config.toml
d_mlp = 2048
qk_norm = false
parallel_block = false
optimizer = "adamw"
beta2 = 0.95
decay_fraction = 0.789
Each number is 200 + 20 x the weight over its row's rms, rounded and kept within 0 to 999. Layers, rows and columns count from 0. The size before them is the row's rms in percent of the matrix's.

# o: layer 8 attention output (transposed), 512x512, rms 0.0464, rows 274-284,338-348,402-412,466-476, columns 0-127
# v: layer 8 attention value, 128x512, rms 0.0313, rows 83-92, columns 0-127
o274,097,207,223,214,198,200,181,185,214,183,188,187,235,180,216,199,221,224,184,222,190,212,203,179,200,189,219,154,211,167,199,249,205,192,186,202,231,239,201,206,182,190,186,190,203,181,172,190,175,246,225,174,173,186,210,180,223,199,224,229,202,217,185,197,234,210,220,187,232,220,211,215,206,177,213,187,187,202,183,214,187,158,156,246,214,203,196,201,215,174,210,212,188,207,221,201,167,203,204,202,191,183,204,157,182,215,180,203,212,208,199,216,190,207,184,162,176,208,158,178,216,213,192,183,203,216,167,221,224
o338,105,196,190,152,181,203,199,196,224,196,208,204,197,234,209,190,190,178,223,204,212,155,213,234,238,211,226,203,185,187,206,169,193,260,234,197,192,209,200,175,188,231,251,202,198,189,201,200,218,201,177,190,208,204,193,208,183,222,193,195,211,213,206,218,188,180,206,193,205,187,225,134,179,182,211,234,186,182,197,191,226,232,235,158,182,183,222,159,191,215,226,214,189,165,207,224,200,184,210,208,197,186,212,221,192,185,202,187,185,210,162,186,204,191,225,201,210,176,196,188,193,201,185,233,219,190,223,205,210
o402,117,189,191,175,180,164,190,220,210,195,205,212,178,204,208,170,209,217,207,185,213,169,219,198,249,216,190,230,179,172,231,177,156,229,219,187,202,198,214,166,203,202,229,207,168,205,207,197,229,176,178,190,218,195,195,215,208,243,211,187,198,166,200,183,203,208,207,204,194,178,223,169,191,205,203,241,199,214,187,209,238,230,210,199,207,184,217,178,198,231,207,201,205,143,200,213,207,204,224,217,215,167,185,196,206,199,196,201,182,187,193,183,230,216,219,240,209,219,207,168,181,200,191,222,191,196,223,225,198
o466,122,208,186,195,189,210,215,193,218,237,189,207,197,205,211,184,195,185,200,166,213,184,219,206,176,226,184,202,172,213,191,188,208,174,235,181,195,208,172,190,215,198,213,205,182,225,228,207,204,160,196,198,239,185,199,191,172,215,149,212,153,189,197,219,193,203,192,208,181,189,202,214,193,209,178,203,193,213,234,179,221,237,186,166,187,168,182,235,210,207,196,166,223,206,222,195,225,210,212,152,199,191,187,278,217,213,198,243,175,201,187,218,172,231,200,214,224,220,222,187,199,196,191,223,191,206,215,191,202
v83,118,257,164,178,230,200,205,199,191,165,170,217,196,179,207,207,219,246,243,208,183,192,174,209,188,195,186,208,199,204,185,168,218,243,184,248,198,235,170,169,225,190,205,221,205,201,180,186,203,207,204,183,189,190,252,206,199,191,164,217,186,229,212,213,217,235,191,214,156,212,207,204,220,212,215,233,197,185,170,193,195,194,207,176,183,181,180,211,206,187,205,168,203,214,226,212,157,167,193,173,194,205,256,224,226,228,193,211,205,158,193,274,200,234,187,196,196,192,194,170,199,172,179,193,210,212,167,212,211
o275,104,177,213,203,172,210,176,180,188,229,186,213,205,236,226,229,155,199,204,179,189,194,193,179,202,186,182,213,213,216,194,182,205,207,221,191,215,190,229,185,172,200,202,199,171,180,186,198,221,187,185,215,216,217,175,186,195,235,237,189,212,191,222,247,198,211,210,188,204,194,217,194,194,177,192,190,191,209,230,189,212,224,189,223,203,191,239,214,196,193,188,206,190,225,223,195,197,194,193,226,179,166,168,189,194,186,211,180,162,191,213,178,177,211,224,185,213,199,177,191,218,220,212,191,183,212,238,206,204
o339,101,186,212,205,250,188,223,203,203,199,204,209,187,177,177,167,184,157,203,202,183,185,203,203,187,227,200,167,225,211,170,178,186,206,207,174,193,189,172,212,176,212,194,152,194,219,201,193,225,221,204,174,198,183,225,216,171,206,171,204,217,227,188,202,177,150,200,225,215,210,166,228,202,198,209,205,197,202,196,214,214,159,234,205,184,210,205,195,183,241,201,208,241,206,175,203,221,212,209,186,213,212,200,207,208,208,173,182,198,238,244,201,211,164,189,177,217,184,168,176,186,187,203,208,204,211,197,228,211
o403,115,177,203,196,249,234,213,206,214,198,198,178,188,176,184,176,189,208,222,172,191,220,198,208,182,190,214,196,243,210,190,202,202,219,204,174,207,176,177,206,190,195,209,174,190,209,217,178,227,220,171,185,196,183,201,205,186,207,191,221,250,205,212,207,214,182,194,200,197,227,166,200,201,176,188,205,208,187,181,218,212,186,207,239,200,201,230,186,190,214,178,213,221,190,188,179,237,213,214,187,198,180,205,194,200,221,194,207,216,210,217,201,209,199,209,205,189,188,165,179,171,207,210,181,200,214,202,237,193
o467,112,225,222,217,216,196,193,208,180,193,206,203,213,201,232,150,197,204,191,205,203,198,187,212,175,212,214,211,148,204,185,184,210,199,173,224,198,210,170,222,229,205,194,214,208,186,194,219,197,212,207,194,197,208,217,201,165,193,152,194,209,205,189,156,188,203,202,202,208,175,184,199,186,230,212,193,198,213,175,205,190,178,190,169,207,178,169,173,199,190,200,192,180,171,202,209,197,200,204,175,216,219,235,212,192,182,206,193,234,217,192,212,218,193,204,223,208,210,267,175,192,175,213,203,219,202,183,217,206
v84,115,160,197,217,196,202,209,213,193,232,194,206,222,202,219,208,226,189,201,194,210,182,198,184,255,221,195,195,208,208,162,221,209,207,206,175,197,163,188,184,180,236,179,178,157,187,188,177,181,220,175,172,196,173,230,238,200,209,204,217,144,249,173,178,203,163,202,203,238,195,180,185,202,205,195,225,210,195,214,177,216,183,200,185,192,228,219,197,217,175,197,205,193,167,199,207,201,211,195,205,242,198,186,227,186,175,207,223,227,173,188,196,207,175,222,224,178,199,191,224,199,191,209,195,173,211,201,222,194
o276,103,241,247,206,191,212,216,205,222,215,243,205,223,190,183,178,214,191,179,212,244,212,170,222,189,163,175,199,192,181,222,203,219,160,183,223,224,211,202,225,168,162,185,178,204,206,186,216,189,193,201,181,194,202,170,145,171,184,230,187,194,178,219,194,225,181,242,166,195,216,200,193,202,210,231,181,181,228,205,216,181,224,193,224,217,207,205,227,176,204,202,203,190,198,186,189,199,216,180,199,188,192,196,185,207,227,205,193,209,258,186,188,196,213,159,198,208,180,212,202,191,202,194,192,198,179,234,217,205
o340,108,159,190,168,197,185,182,191,227,184,163,176,179,209,229,196,183,185,176,210,223,183,217,239,231,174,228,204,175,202,177,193,214,222,202,203,196,204,210,209,229,194,222,202,205,189,195,225,202,195,196,208,198,171,200,201,193,199,170,206,234,218,207,214,177,234,206,199,196,193,199,226,194,192,183,221,175,199,194,194,189,233,206,183,180,187,220,180,176,223,194,238,206,226,248,206,209,184,188,206,181,191,217,218,197,167,225,211,158,196,188,186,178,194,207,202,214,218,239,203,204,192,202,235,198,191,207,221,196
o404,105,186,201,185,201,170,196,194,216,161,197,199,200,201,215,202,201,216,153,196,208,197,184,209,245,173,225,164,200,223,212,226,197,208,196,225,186,199,198,217,203,197,213,238,223,176,186,195,180,222,200,190,175,180,209,217,156,178,207,207,250,193,211,221,194,211,209,229,214,219,193,213,197,211,196,223,168,215,187,206,162,200,196,190,174,187,212,191,174,188,181,221,227,203,235,212,204,206,197,195,191,226,198,205,198,157,191,171,230,206,196,178,186,221,218,224,200,189,239,200,211,187,206,223,170,198,178,202,208
o468,123,188,184,204,238,200,227,178,209,205,153,205,170,155,218,223,183,202,246,177,189,167,227,202,192,222,212,219,212,208,229,213,229,244,194,137,169,192,228,181,202,190,211,187,220,190,182,183,218,226,215,226,217,218,195,206,173,192,165,207,207,199,185,172,201,181,203,184,202,189,205,219,179,168,213,191,207,189,192,181,202,193,202,210,179,191,229,204,209,187,195,219,232,184,222,168,202,204,199,196,199,202,235,223,199,194,239,223,196,189,210,210,200,174,227,189,219,231,173,210,172,172,211,197,221,202,212,209,206
v85,110,196,201,202,162,180,199,203,194,200,223,212,229,188,206,188,158,184,227,202,206,223,208,222,168,213,188,195,198,236,170,226,206,199,226,200,179,264,211,209,177,199,212,227,223,178,226,248,206,231,191,189,187,229,182,230,194,190,218,219,229,193,199,209,184,220,194,220,211,228,213,228,211,146,189,206,205,215,191,196,165,191,170,195,190,193,201,200,181,206,198,216,222,221,159,205,256,211,238,219,183,199,198,204,223,179,195,176,203,200,176,215,202,209,169,215,200,193,200,203,189,191,216,230,208,181,239,178,193
o277,100,163,177,224,232,219,196,202,191,188,208,199,203,164,209,227,215,196,192,212,200,179,183,176,209,194,235,189,185,188,205,226,216,216,191,172,220,181,196,201,226,201,202,225,189,218,176,185,210,178,207,213,207,213,222,198,178,202,212,187,182,212,209,235,210,232,206,183,166,185,212,200,195,229,206,165,184,207,181,169,239,228,227,188,223,190,226,195,230,182,187,212,194,225,222,188,180,188,219,198,224,226,179,202,191,226,163,198,206,210,249,219,184,179,196,177,201,217,195,227,212,204,186,182,227,204,184,230,209
o341,101,206,216,198,202,181,221,177,228,165,200,245,193,220,176,207,213,212,190,186,224,215,221,186,208,173,198,236,193,196,205,195,213,156,172,232,145,187,208,180,194,186,216,205,228,181,210,190,202,147,204,226,196,208,179,173,206,201,175,223,158,175,205,209,221,177,227,188,207,216,201,171,219,168,203,246,208,216,186,220,208,208,210,228,180,192,194,198,222,261,215,196,206,189,179,186,195,184,197,209,191,191,203,194,192,190,179,179,191,185,188,183,211,232,209,227,185,177,191,171,181,209,192,240,219,220,227,177,176
o405,113,190,201,185,218,173,220,174,223,197,168,237,196,227,211,222,203,197,198,181,228,203,202,173,193,200,204,193,214,207,197,193,214,162,224,215,175,220,185,208,195,188,217,230,214,219,187,217,219,195,240,191,196,204,170,156,160,201,187,199,182,169,203,199,216,209,214,202,221,191,232,201,188,203,216,226,221,202,181,219,174,215,214,226,165,213,184,211,235,232,223,174,235,191,211,205,196,187,180,198,195,222,176,188,191,188,166,141,199,233,181,174,194,233,183,198,200,211,177,166,182,186,206,198,231,211,216,177,201
o469,112,199,217,219,197,223,211,193,203,169,181,221,183,209,211,191,193,197,223,204,193,250,192,214,201,183,174,195,234,196,204,203,190,220,186,239,189,193,223,210,211,178,190,179,200,181,176,205,200,206,217,179,199,215,224,228,218,189,160,208,190,240,173,210,198,198,213,240,218,218,197,220,213,197,177,231,195,199,205,211,156,205,212,201,202,178,186,200,174,176,197,213,207,160,172,209,190,194,193,211,192,198,188,227,183,227,206,202,186,180,186,189,222,203,182,198,188,161,229,203,245,179,192,200,190,195,205,174,167
v86,115,241,224,179,216,184,187,230,197,213,184,218,200,214,187,166,190,201,161,158,202,209,152,198,207,212,187,198,193,227,191,183,194,207,216,205,176,217,176,198,205,185,213,207,180,205,186,203,235,189,212,182,184,213,160,210,201,188,208,208,180,178,197,198,187,223,196,203,194,196,191,162,205,184,207,164,196,193,163,215,189,197,218,184,203,144,226,200,210,218,205,189,216,209,240,206,204,205,211,231,252,193,212,206,208,169,231,226,196,216,208,210,184,198,230,173,209,189,222,207,183,185,198,212,199,211,250,203,188
o278,105,174,201,223,211,181,197,197,186,164,190,183,182,216,208,220,212,232,183,226,199,170,213,236,225,197,215,191,200,232,206,206,252,213,184,206,200,192,233,179,194,230,224,186,173,162,189,189,156,164,203,218,213,170,226,217,220,195,227,208,184,207,186,171,223,167,189,215,185,212,217,238,214,174,205,231,187,228,232,184,179,175,212,210,206,205,172,185,196,220,202,190,189,203,169,201,182,196,180,193,200,176,196,196,195,219,169,184,200,190,212,196,223,195,169,169,197,218,192,229,188,221,184,195,191,213,192,211,195
o342,098,179,205,186,214,197,208,237,181,214,216,205,206,205,219,181,199,191,215,214,184,199,207,161,190,188,201,221,199,178,194,168,179,210,182,196,207,194,150,215,223,174,190,219,202,219,240,228,220,230,178,194,191,225,183,190,200,190,181,206,240,192,202,231,218,190,218,206,211,217,203,197,189,214,212,190,192,186,208,233,217,215,203,236,179,215,190,209,218,188,189,192,202,172,194,235,252,212,233,210,179,202,191,178,181,199,159,173,212,189,218,235,188,211,203,217,201,209,213,203,227,195,193,204,208,193,192,206,188
o406,107,169,222,188,209,200,214,196,213,209,246,225,189,198,226,202,162,196,183,203,188,205,225,194,216,176,205,227,197,182,229,197,192,207,178,214,205,172,202,190,183,194,208,207,178,201,200,210,208,202,179,191,198,209,180,215,185,192,196,216,222,200,225,194,175,170,244,185,195,226,208,190,222,187,213,205,183,158,212,219,195,222,212,240,194,232,180,226,173,167,186,196,177,170,165,233,250,204,220,209,189,201,188,197,195,216,190,195,229,176,220,235,228,195,200,205,187,180,223,211,200,175,194,192,217,230,185,181,199
o470,122,222,189,210,168,229,187,204,200,204,195,188,221,205,184,211,174,152,220,209,201,221,199,164,208,192,193,203,237,224,148,171,186,192,179,185,192,237,176,175,213,197,191,194,240,236,193,204,252,223,215,186,202,208,182,170,200,186,166,197,207,223,222,209,178,252,202,198,184,192,225,178,195,209,208,164,181,216,185,206,214,208,188,150,173,183,207,213,211,227,194,212,152,210,207,204,216,207,210,227,203,220,182,238,207,174,198,206,202,219,229,197,154,211,200,229,171,213,187,192,217,185,208,195,220,138,219,211,198
v87,116,212,233,187,226,183,210,195,202,167,218,154,227,185,175,216,208,150,228,186,202,181,201,174,206,192,204,203,193,204,202,215,243,224,195,216,162,188,193,172,219,194,177,229,207,178,188,182,211,212,177,210,182,213,186,125,201,203,199,195,178,229,219,190,206,171,203,208,201,222,217,223,195,164,213,220,211,200,223,204,196,226,184,201,210,192,210,199,191,249,211,195,189,231,194,171,223,158,181,185,204,214,173,177,193,179,177,172,269,189,163,204,200,201,196,225,170,177,191,205,227,213,202,196,206,181,183,189,214
o279,104,183,225,235,132,214,204,196,172,219,202,199,213,209,211,201,167,232,178,216,213,207,209,199,185,247,212,181,177,182,163,166,169,217,189,231,224,193,206,190,197,207,231,207,137,215,198,211,181,175,198,195,249,203,194,212,197,184,207,232,193,167,204,197,214,211,215,183,208,171,224,203,197,212,202,215,178,203,194,217,206,232,224,192,170,189,212,222,222,182,175,197,256,183,234,217,218,238,194,210,180,211,206,205,205,214,195,216,210,226,200,182,211,179,195,205,228,202,184,206,200,210,199,216,200,193,212,176,215
o343,107,178,201,162,235,209,193,230,186,197,216,199,206,205,170,188,197,208,194,183,178,227,199,198,218,210,186,200,212,196,231,222,196,219,212,154,215,213,199,192,217,205,208,206,214,210,178,209,191,231,192,185,225,140,197,216,185,200,217,186,178,192,206,223,196,212,208,190,180,225,191,194,172,196,211,194,215,223,217,176,197,171,195,206,239,201,179,175,193,198,192,211,194,173,182,223,202,186,194,214,213,204,206,188,209,240,186,174,162,208,204,237,190,228,189,234,189,238,166,190,195,196,214,217,181,195,212,185,210
o407,112,204,207,172,199,190,193,223,177,196,195,178,217,212,190,207,197,205,173,175,211,220,195,206,222,199,187,213,194,218,240,177,217,228,180,170,222,186,189,176,199,195,231,183,198,194,184,186,196,204,179,231,212,170,246,199,210,205,192,200,188,194,227,173,188,209,233,155,182,236,226,177,164,208,173,171,239,221,208,191,207,202,187,216,213,209,193,206,232,212,194,214,167,199,189,205,183,182,166,217,214,202,204,188,210,227,193,220,186,215,219,227,197,214,201,240,196,190,169,190,196,208,210,275,165,189,236,194,204
o471,114,188,188,160,210,184,224,174,224,240,203,194,195,187,180,172,195,201,193,194,210,231,200,186,174,181,186,211,253,191,194,238,209,143,200,184,201,203,195,218,187,214,213,215,234,196,173,196,227,197,206,249,167,192,173,219,202,223,201,202,221,212,210,180,185,177,182,219,210,198,182,239,211,179,192,232,208,201,208,186,219,193,197,232,204,204,163,150,185,209,193,186,162,213,161,240,173,174,210,196,198,239,194,193,183,193,195,169,223,185,182,221,172,200,203,194,186,194,250,199,171,169,198,167,229,204,200,228,192
v88,111,213,168,232,214,215,188,234,208,232,207,190,165,233,180,211,202,189,170,227,221,170,202,186,196,232,177,217,207,233,191,177,199,193,195,171,197,184,179,247,211,217,184,202,188,201,157,213,190,204,215,161,224,157,169,221,200,196,218,221,252,227,177,191,203,191,176,188,168,224,188,224,157,215,175,190,216,204,183,219,252,208,217,185,189,215,188,196,232,171,195,200,190,159,230,222,176,163,229,155,214,178,197,215,168,199,183,197,175,182,192,192,196,183,220,171,162,205,201,205,154,201,183,224,206,208,213,157,213
o280,097,163,189,200,194,183,187,177,181,181,209,213,187,177,199,182,190,200,210,204,177,218,171,188,213,171,213,173,172,188,205,186,189,191,220,185,204,188,181,200,197,198,203,199,207,224,194,167,200,242,188,182,197,218,177,199,177,192,158,190,161,180,197,218,173,196,175,197,237,144,198,218,226,174,217,204,210,207,192,203,205,142,183,243,194,217,202,188,171,214,189,185,204,229,196,212,180,242,178,238,208,213,208,187,218,168,196,186,238,188,210,226,236,208,222,180,238,191,182,204,220,181,199,199,219,212,196,231,182
o344,098,195,198,182,209,202,221,200,200,210,200,187,225,173,217,195,212,193,234,225,234,179,200,205,210,210,207,209,187,219,166,209,195,212,191,185,227,200,219,187,185,216,204,212,211,197,222,216,204,197,208,234,213,207,225,170,231,191,232,193,226,234,223,184,205,210,230,203,230,222,254,196,233,231,205,216,188,173,223,190,181,223,228,170,242,190,193,227,198,192,222,200,197,185,172,163,195,189,229,207,208,186,182,209,209,234,200,202,194,196,201,201,214,203,188,200,205,181,201,199,198,209,214,190,199,179,189,190,189
o408,108,197,203,205,181,200,216,188,203,206,158,220,189,157,178,196,194,198,226,237,215,204,219,182,189,192,186,196,201,204,174,201,199,230,204,167,231,214,219,219,179,230,204,203,193,187,186,204,204,206,207,201,210,222,190,191,198,233,224,196,194,201,195,211,183,223,186,219,251,200,252,176,251,218,224,229,201,183,206,216,210,223,252,194,232,178,180,223,182,197,239,212,199,207,219,203,198,197,248,195,191,209,199,186,173,216,205,157,206,219,192,217,208,191,181,172,238,212,211,208,206,176,211,165,212,190,180,161,206
o472,109,215,181,193,218,183,214,221,186,210,213,186,186,205,223,211,211,217,179,186,209,175,226,234,160,203,220,220,208,193,207,200,199,218,209,234,195,199,185,142,194,213,199,175,188,208,248,203,209,153,174,225,194,173,214,192,235,169,232,222,238,208,185,213,209,194,204,204,180,203,191,203,185,150,207,172,210,186,198,212,203,216,192,165,205,186,221,219,218,183,206,224,213,198,216,184,233,155,202,156,235,178,185,200,222,199,196,206,181,211,210,174,181,219,198,205,182,172,168,233,179,197,222,195,170,184,207,176,179
v89,108,172,214,202,164,197,192,207,189,186,182,190,210,183,182,188,227,162,172,207,192,188,191,234,197,214,204,200,219,165,216,218,194,190,203,168,206,180,185,189,202,192,187,195,202,197,218,161,196,198,186,242,206,262,207,208,205,178,202,196,169,165,205,205,207,234,206,244,221,208,225,210,247,217,180,188,237,202,215,217,162,204,207,170,192,192,204,201,226,176,222,203,186,181,223,214,197,245,205,203,211,198,189,208,228,195,209,186,223,187,217,193,198,195,191,163,186,217,224,204,176,205,216,172,227,227,220,205,185
o281,093,190,181,194,210,213,222,217,207,189,216,217,216,207,212,217,196,209,221,196,178,189,205,208,203,169,197,215,159,218,186,228,197,218,237,198,198,179,220,193,209,188,203,202,207,199,214,193,184,205,182,168,230,185,191,182,200,191,224,173,226,232,195,198,176,217,232,173,172,225,163,214,184,212,203,197,170,188,193,200,222,200,197,205,179,215,208,212,190,209,180,217,208,193,174,189,195,202,212,207,180,199,216,167,205,217,205,188,187,199,211,183,187,237,212,181,215,191,220,176,189,203,173,199,163,224,226,195,144
o345,103,199,197,210,185,192,189,199,225,191,193,205,214,204,192,190,193,188,191,190,244,177,179,203,193,186,187,173,235,193,212,190,207,194,173,219,167,217,179,210,188,230,197,192,183,189,192,227,205,176,182,189,189,217,204,169,205,196,180,252,232,207,196,187,200,211,154,198,189,189,219,215,204,213,188,227,201,221,222,180,235,189,212,213,187,194,199,175,210,200,192,200,182,214,223,212,204,214,172,207,175,161,231,225,175,221,198,207,189,251,159,180,220,232,192,192,181,207,186,198,209,164,159,207,190,188,217,226,163
o409,109,204,182,209,168,186,205,183,223,194,221,196,192,203,203,197,205,180,179,168,214,187,170,220,188,178,224,204,208,182,209,186,214,182,173,214,182,197,179,191,174,220,204,189,209,227,223,198,177,184,209,221,187,203,235,135,181,181,152,240,218,222,203,174,225,215,162,173,179,215,197,225,191,196,216,209,218,161,209,211,232,207,216,205,192,189,213,181,212,177,170,193,159,190,198,193,172,197,196,200,189,188,205,184,179,201,195,222,182,224,176,191,214,232,223,193,200,185,166,178,195,188,194,216,180,188,227,213,187
o473,110,225,224,200,178,225,165,185,173,179,215,224,198,171,196,193,198,184,225,199,220,197,213,180,191,198,191,174,213,171,216,212,214,185,198,191,220,226,198,218,192,209,185,200,190,195,170,221,199,226,195,211,196,221,206,210,189,184,226,229,193,195,200,201,205,182,196,225,194,176,241,164,243,206,194,215,219,174,180,233,182,198,216,221,248,190,201,215,195,225,195,221,206,205,208,180,226,176,160,203,213,221,242,238,193,200,194,196,223,173,179,204,181,191,207,236,201,204,201,213,210,186,221,206,224,199,159,220,218
v90,121,190,176,200,185,211,186,200,218,193,205,201,190,193,197,183,173,187,197,225,173,210,177,182,200,218,203,175,207,208,224,183,188,176,197,221,225,212,201,187,200,216,201,239,205,178,147,249,197,198,193,196,195,202,187,200,202,194,204,169,197,193,198,179,183,204,209,194,186,178,220,196,186,178,180,223,217,189,229,177,161,190,192,228,199,192,173,206,192,221,207,215,225,174,215,201,186,167,210,191,225,209,207,232,194,160,209,233,179,223,204,232,207,255,229,176,207,237,209,213,173,210,201,208,185,191,170,193,196
o282,108,198,204,191,188,180,210,183,190,192,177,186,197,226,194,210,196,216,196,213,174,162,233,189,181,182,194,194,169,140,222,189,181,202,243,231,194,231,185,208,187,205,195,182,185,249,217,167,177,176,186,157,201,204,225,201,185,226,186,209,217,185,199,186,214,200,189,200,214,214,162,210,200,184,193,207,214,204,221,218,208,217,171,206,161,215,209,189,200,222,196,233,195,200,205,183,214,197,201,206,174,204,208,188,190,191,184,197,198,166,186,163,212,215,172,197,200,167,181,207,233,217,192,219,236,211,228,183,178
o346,109,202,173,222,195,215,218,209,205,173,226,209,193,164,192,175,233,206,166,208,196,219,193,188,210,194,198,228,212,224,163,209,191,180,157,174,198,217,213,202,199,185,208,208,246,196,187,183,212,197,205,213,204,212,207,201,195,180,212,219,205,214,211,219,206,198,204,235,218,195,235,179,204,246,178,173,200,225,193,183,212,222,264,220,228,173,175,181,224,215,209,185,209,198,207,178,188,224,208,214,185,214,176,226,176,195,199,244,176,215,181,203,202,159,189,202,187,206,223,176,224,199,187,167,213,167,193,196,202
o410,112,210,222,225,210,187,223,193,211,182,200,210,213,172,201,205,233,187,170,226,222,213,173,173,187,199,184,207,211,201,148,220,209,225,161,186,226,217,220,206,185,208,209,202,233,207,180,174,226,179,195,204,195,221,203,206,236,201,229,219,196,202,240,181,181,184,201,198,236,194,195,225,214,217,208,187,206,202,181,167,212,230,224,198,219,199,172,214,198,216,183,197,212,194,204,187,183,230,207,188,182,205,198,245,189,186,216,251,183,203,191,204,218,162,185,177,201,173,202,213,211,201,199,230,185,167,222,200,197
o474,126,227,170,193,223,225,197,236,197,201,245,213,222,192,177,190,180,209,188,199,218,240,198,213,223,199,180,219,204,237,200,205,198,208,201,177,192,179,204,199,204,184,201,241,201,188,202,252,200,237,177,218,213,166,193,193,208,205,220,209,181,157,188,173,194,205,218,185,170,207,210,190,196,207,177,213,200,189,190,197,161,198,172,164,235,199,204,236,175,196,206,179,205,212,193,213,202,191,191,187,193,195,161,241,221,225,201,207,181,200,185,211,199,179,221,215,143,222,199,201,160,208,196,185,187,224,161,214,212
v91,115,242,199,218,186,206,203,226,188,202,205,162,208,189,207,187,213,203,232,214,180,201,190,225,198,195,224,199,216,210,260,173,211,172,197,155,177,183,190,199,180,196,187,236,179,191,195,193,208,200,215,222,204,175,146,181,199,193,223,183,184,180,232,201,196,186,208,233,199,233,227,166,203,222,198,202,187,207,213,179,236,214,223,194,228,212,208,171,205,178,203,167,194,213,238,228,224,195,189,224,227,207,146,198,150,136,203,150,159,167,169,191,201,186,215,216,203,170,214,207,188,218,205,189,219,224,165,202,190
o283,100,202,188,212,183,202,234,189,190,223,205,208,212,193,188,194,176,225,187,188,242,193,206,170,201,205,173,208,191,210,165,202,206,235,198,221,174,170,189,210,220,212,232,187,195,250,194,214,191,225,164,189,215,199,205,223,157,201,176,191,185,196,191,181,172,190,205,155,212,218,168,226,184,224,227,202,214,209,202,221,188,190,215,179,185,213,203,204,191,196,184,260,220,177,196,199,194,190,208,203,190,203,197,229,212,215,199,222,232,235,225,227,204,205,170,191,252,199,170,220,199,166,190,215,222,203,251,163,202
o347,110,188,168,195,208,184,189,199,227,188,182,193,205,195,205,209,245,216,194,198,187,208,224,178,193,204,186,202,203,213,213,231,162,188,166,213,187,220,215,202,222,216,163,192,210,167,202,207,184,197,220,204,193,192,188,163,195,193,214,203,247,229,179,202,240,194,183,231,143,195,252,216,189,191,203,198,221,214,178,191,174,143,190,202,188,211,177,216,208,207,207,199,181,200,205,199,195,236,201,192,223,192,260,187,194,222,199,192,192,213,218,195,185,202,210,188,164,219,229,195,180,185,215,198,177,189,194,211,197
o411,103,193,172,196,170,175,232,158,189,195,201,177,198,193,196,220,235,226,165,160,184,218,218,203,195,221,221,215,173,213,238,202,172,174,171,222,161,208,174,190,205,211,196,188,218,173,204,194,190,192,234,218,201,222,187,153,193,173,177,202,211,230,196,194,224,207,197,208,148,247,210,201,188,189,218,219,228,182,199,200,151,188,202,180,200,225,212,195,212,200,177,224,157,202,200,198,192,219,189,189,226,227,235,186,210,195,216,209,185,211,187,217,193,184,190,219,186,213,216,210,185,199,202,230,183,200,221,231,189
o475,122,206,187,170,180,180,164,182,243,192,186,214,184,211,217,200,189,170,189,229,172,179,213,202,217,195,206,182,229,196,245,220,210,177,217,133,218,241,220,211,199,222,196,188,191,152,186,216,185,211,211,189,221,184,204,182,197,184,252,204,223,178,200,233,196,184,209,234,238,189,222,178,233,205,171,225,203,209,205,225,188,179,199,222,184,197,185,210,158,238,210,200,212,227,189,230,214,202,183,218,170,222,217,167,198,195,207,173,195,195,200,182,193,203,231,202,193,190,190,204,200,196,199,199,206,224,167,221,195
v92,123,175,213,222,154,222,197,210,246,168,180,218,210,203,162,213,207,222,208,213,201,155,204,182,195,221,206,236,210,198,182,181,191,146,236,195,204,197,226,216,214,198,201,188,177,207,205,222,193,214,218,216,211,149,173,233,198,204,181,245,187,214,202,204,204,197,175,213,200,199,216,205,208,189,211,229,204,210,263,188,212,193,207,209,268,227,177,194,215,175,207,185,193,225,144,194,193,137,176,197,208,174,206,201,221,137,217,173,206,198,209,239,202,234,226,198,179,188,207,195,198,179,197,171,200,219,200,176,196
o284,112,212,211,172,226,198,196,178,177,241,220,200,179,190,198,177,204,199,177,193,216,245,184,186,213,182,184,180,196,203,241,207,187,186,194,196,209,181,190,184,223,180,160,218,208,200,182,187,214,210,205,227,218,237,207,204,197,189,205,179,213,180,201,237,188,207,204,190,192,221,199,199,201,216,193,222,207,194,177,187,216,212,172,190,223,178,214,188,192,218,185,206,185,207,226,181,200,203,201,196,203,218,213,194,209,195,182,209,198,241,226,189,203,219,204,187,226,203,227,175,170,200,212,176,220,209,223,213,195
o348,108,177,179,246,216,214,221,206,224,197,169,186,214,218,204,217,199,200,221,177,169,184,209,193,208,238,231,219,237,200,195,202,196,220,225,185,213,215,204,221,144,212,240,221,209,228,198,204,198,164,215,184,213,206,221,213,189,205,222,194,190,188,175,206,186,195,192,187,196,173,196,195,244,207,174,208,200,204,221,213,176,205,212,181,181,192,167,199,185,200,197,217,223,220,168,196,222,221,200,209,199,195,216,203,196,214,192,190,194,129,196,199,173,200,180,229,204,190,175,218,224,210,169,198,184,204,176,170,188
o412,113,181,211,230,243,198,212,237,224,210,207,214,228,219,180,212,217,181,233,156,162,201,231,204,193,231,213,225,221,195,229,210,183,195,218,183,206,220,193,218,181,182,220,217,193,231,153,206,208,185,204,188,205,219,203,206,201,198,196,186,203,209,206,213,187,169,199,205,202,207,196,188,210,198,176,232,189,211,219,210,179,206,222,197,223,183,177,202,176,217,210,188,187,228,181,208,197,245,174,198,202,185,211,156,195,199,203,185,169,146,224,201,210,178,183,207,228,168,189,202,223,206,189,198,177,212,201,200,199
o476,121,228,193,194,188,182,195,212,218,176,153,176,207,207,202,196,198,223,206,211,199,171,152,172,242,221,237,200,206,212,161,215,218,193,206,195,186,204,192,202,177,204,214,181,213,169,220,199,180,201,218,204,187,186,182,160,178,216,207,210,211,191,214,153,207,198,204,188,199,179,236,222,167,186,201,187,217,162,195,202,208,172,193,242,167,183,164,213,212,194,187,191,194,160,187,198,203,206,189,202,198,194,225,241,168,220,181,187,211,186,155,192,176,194,211,187,189,203,193,216,209,217,207,196,188,217,186,198,206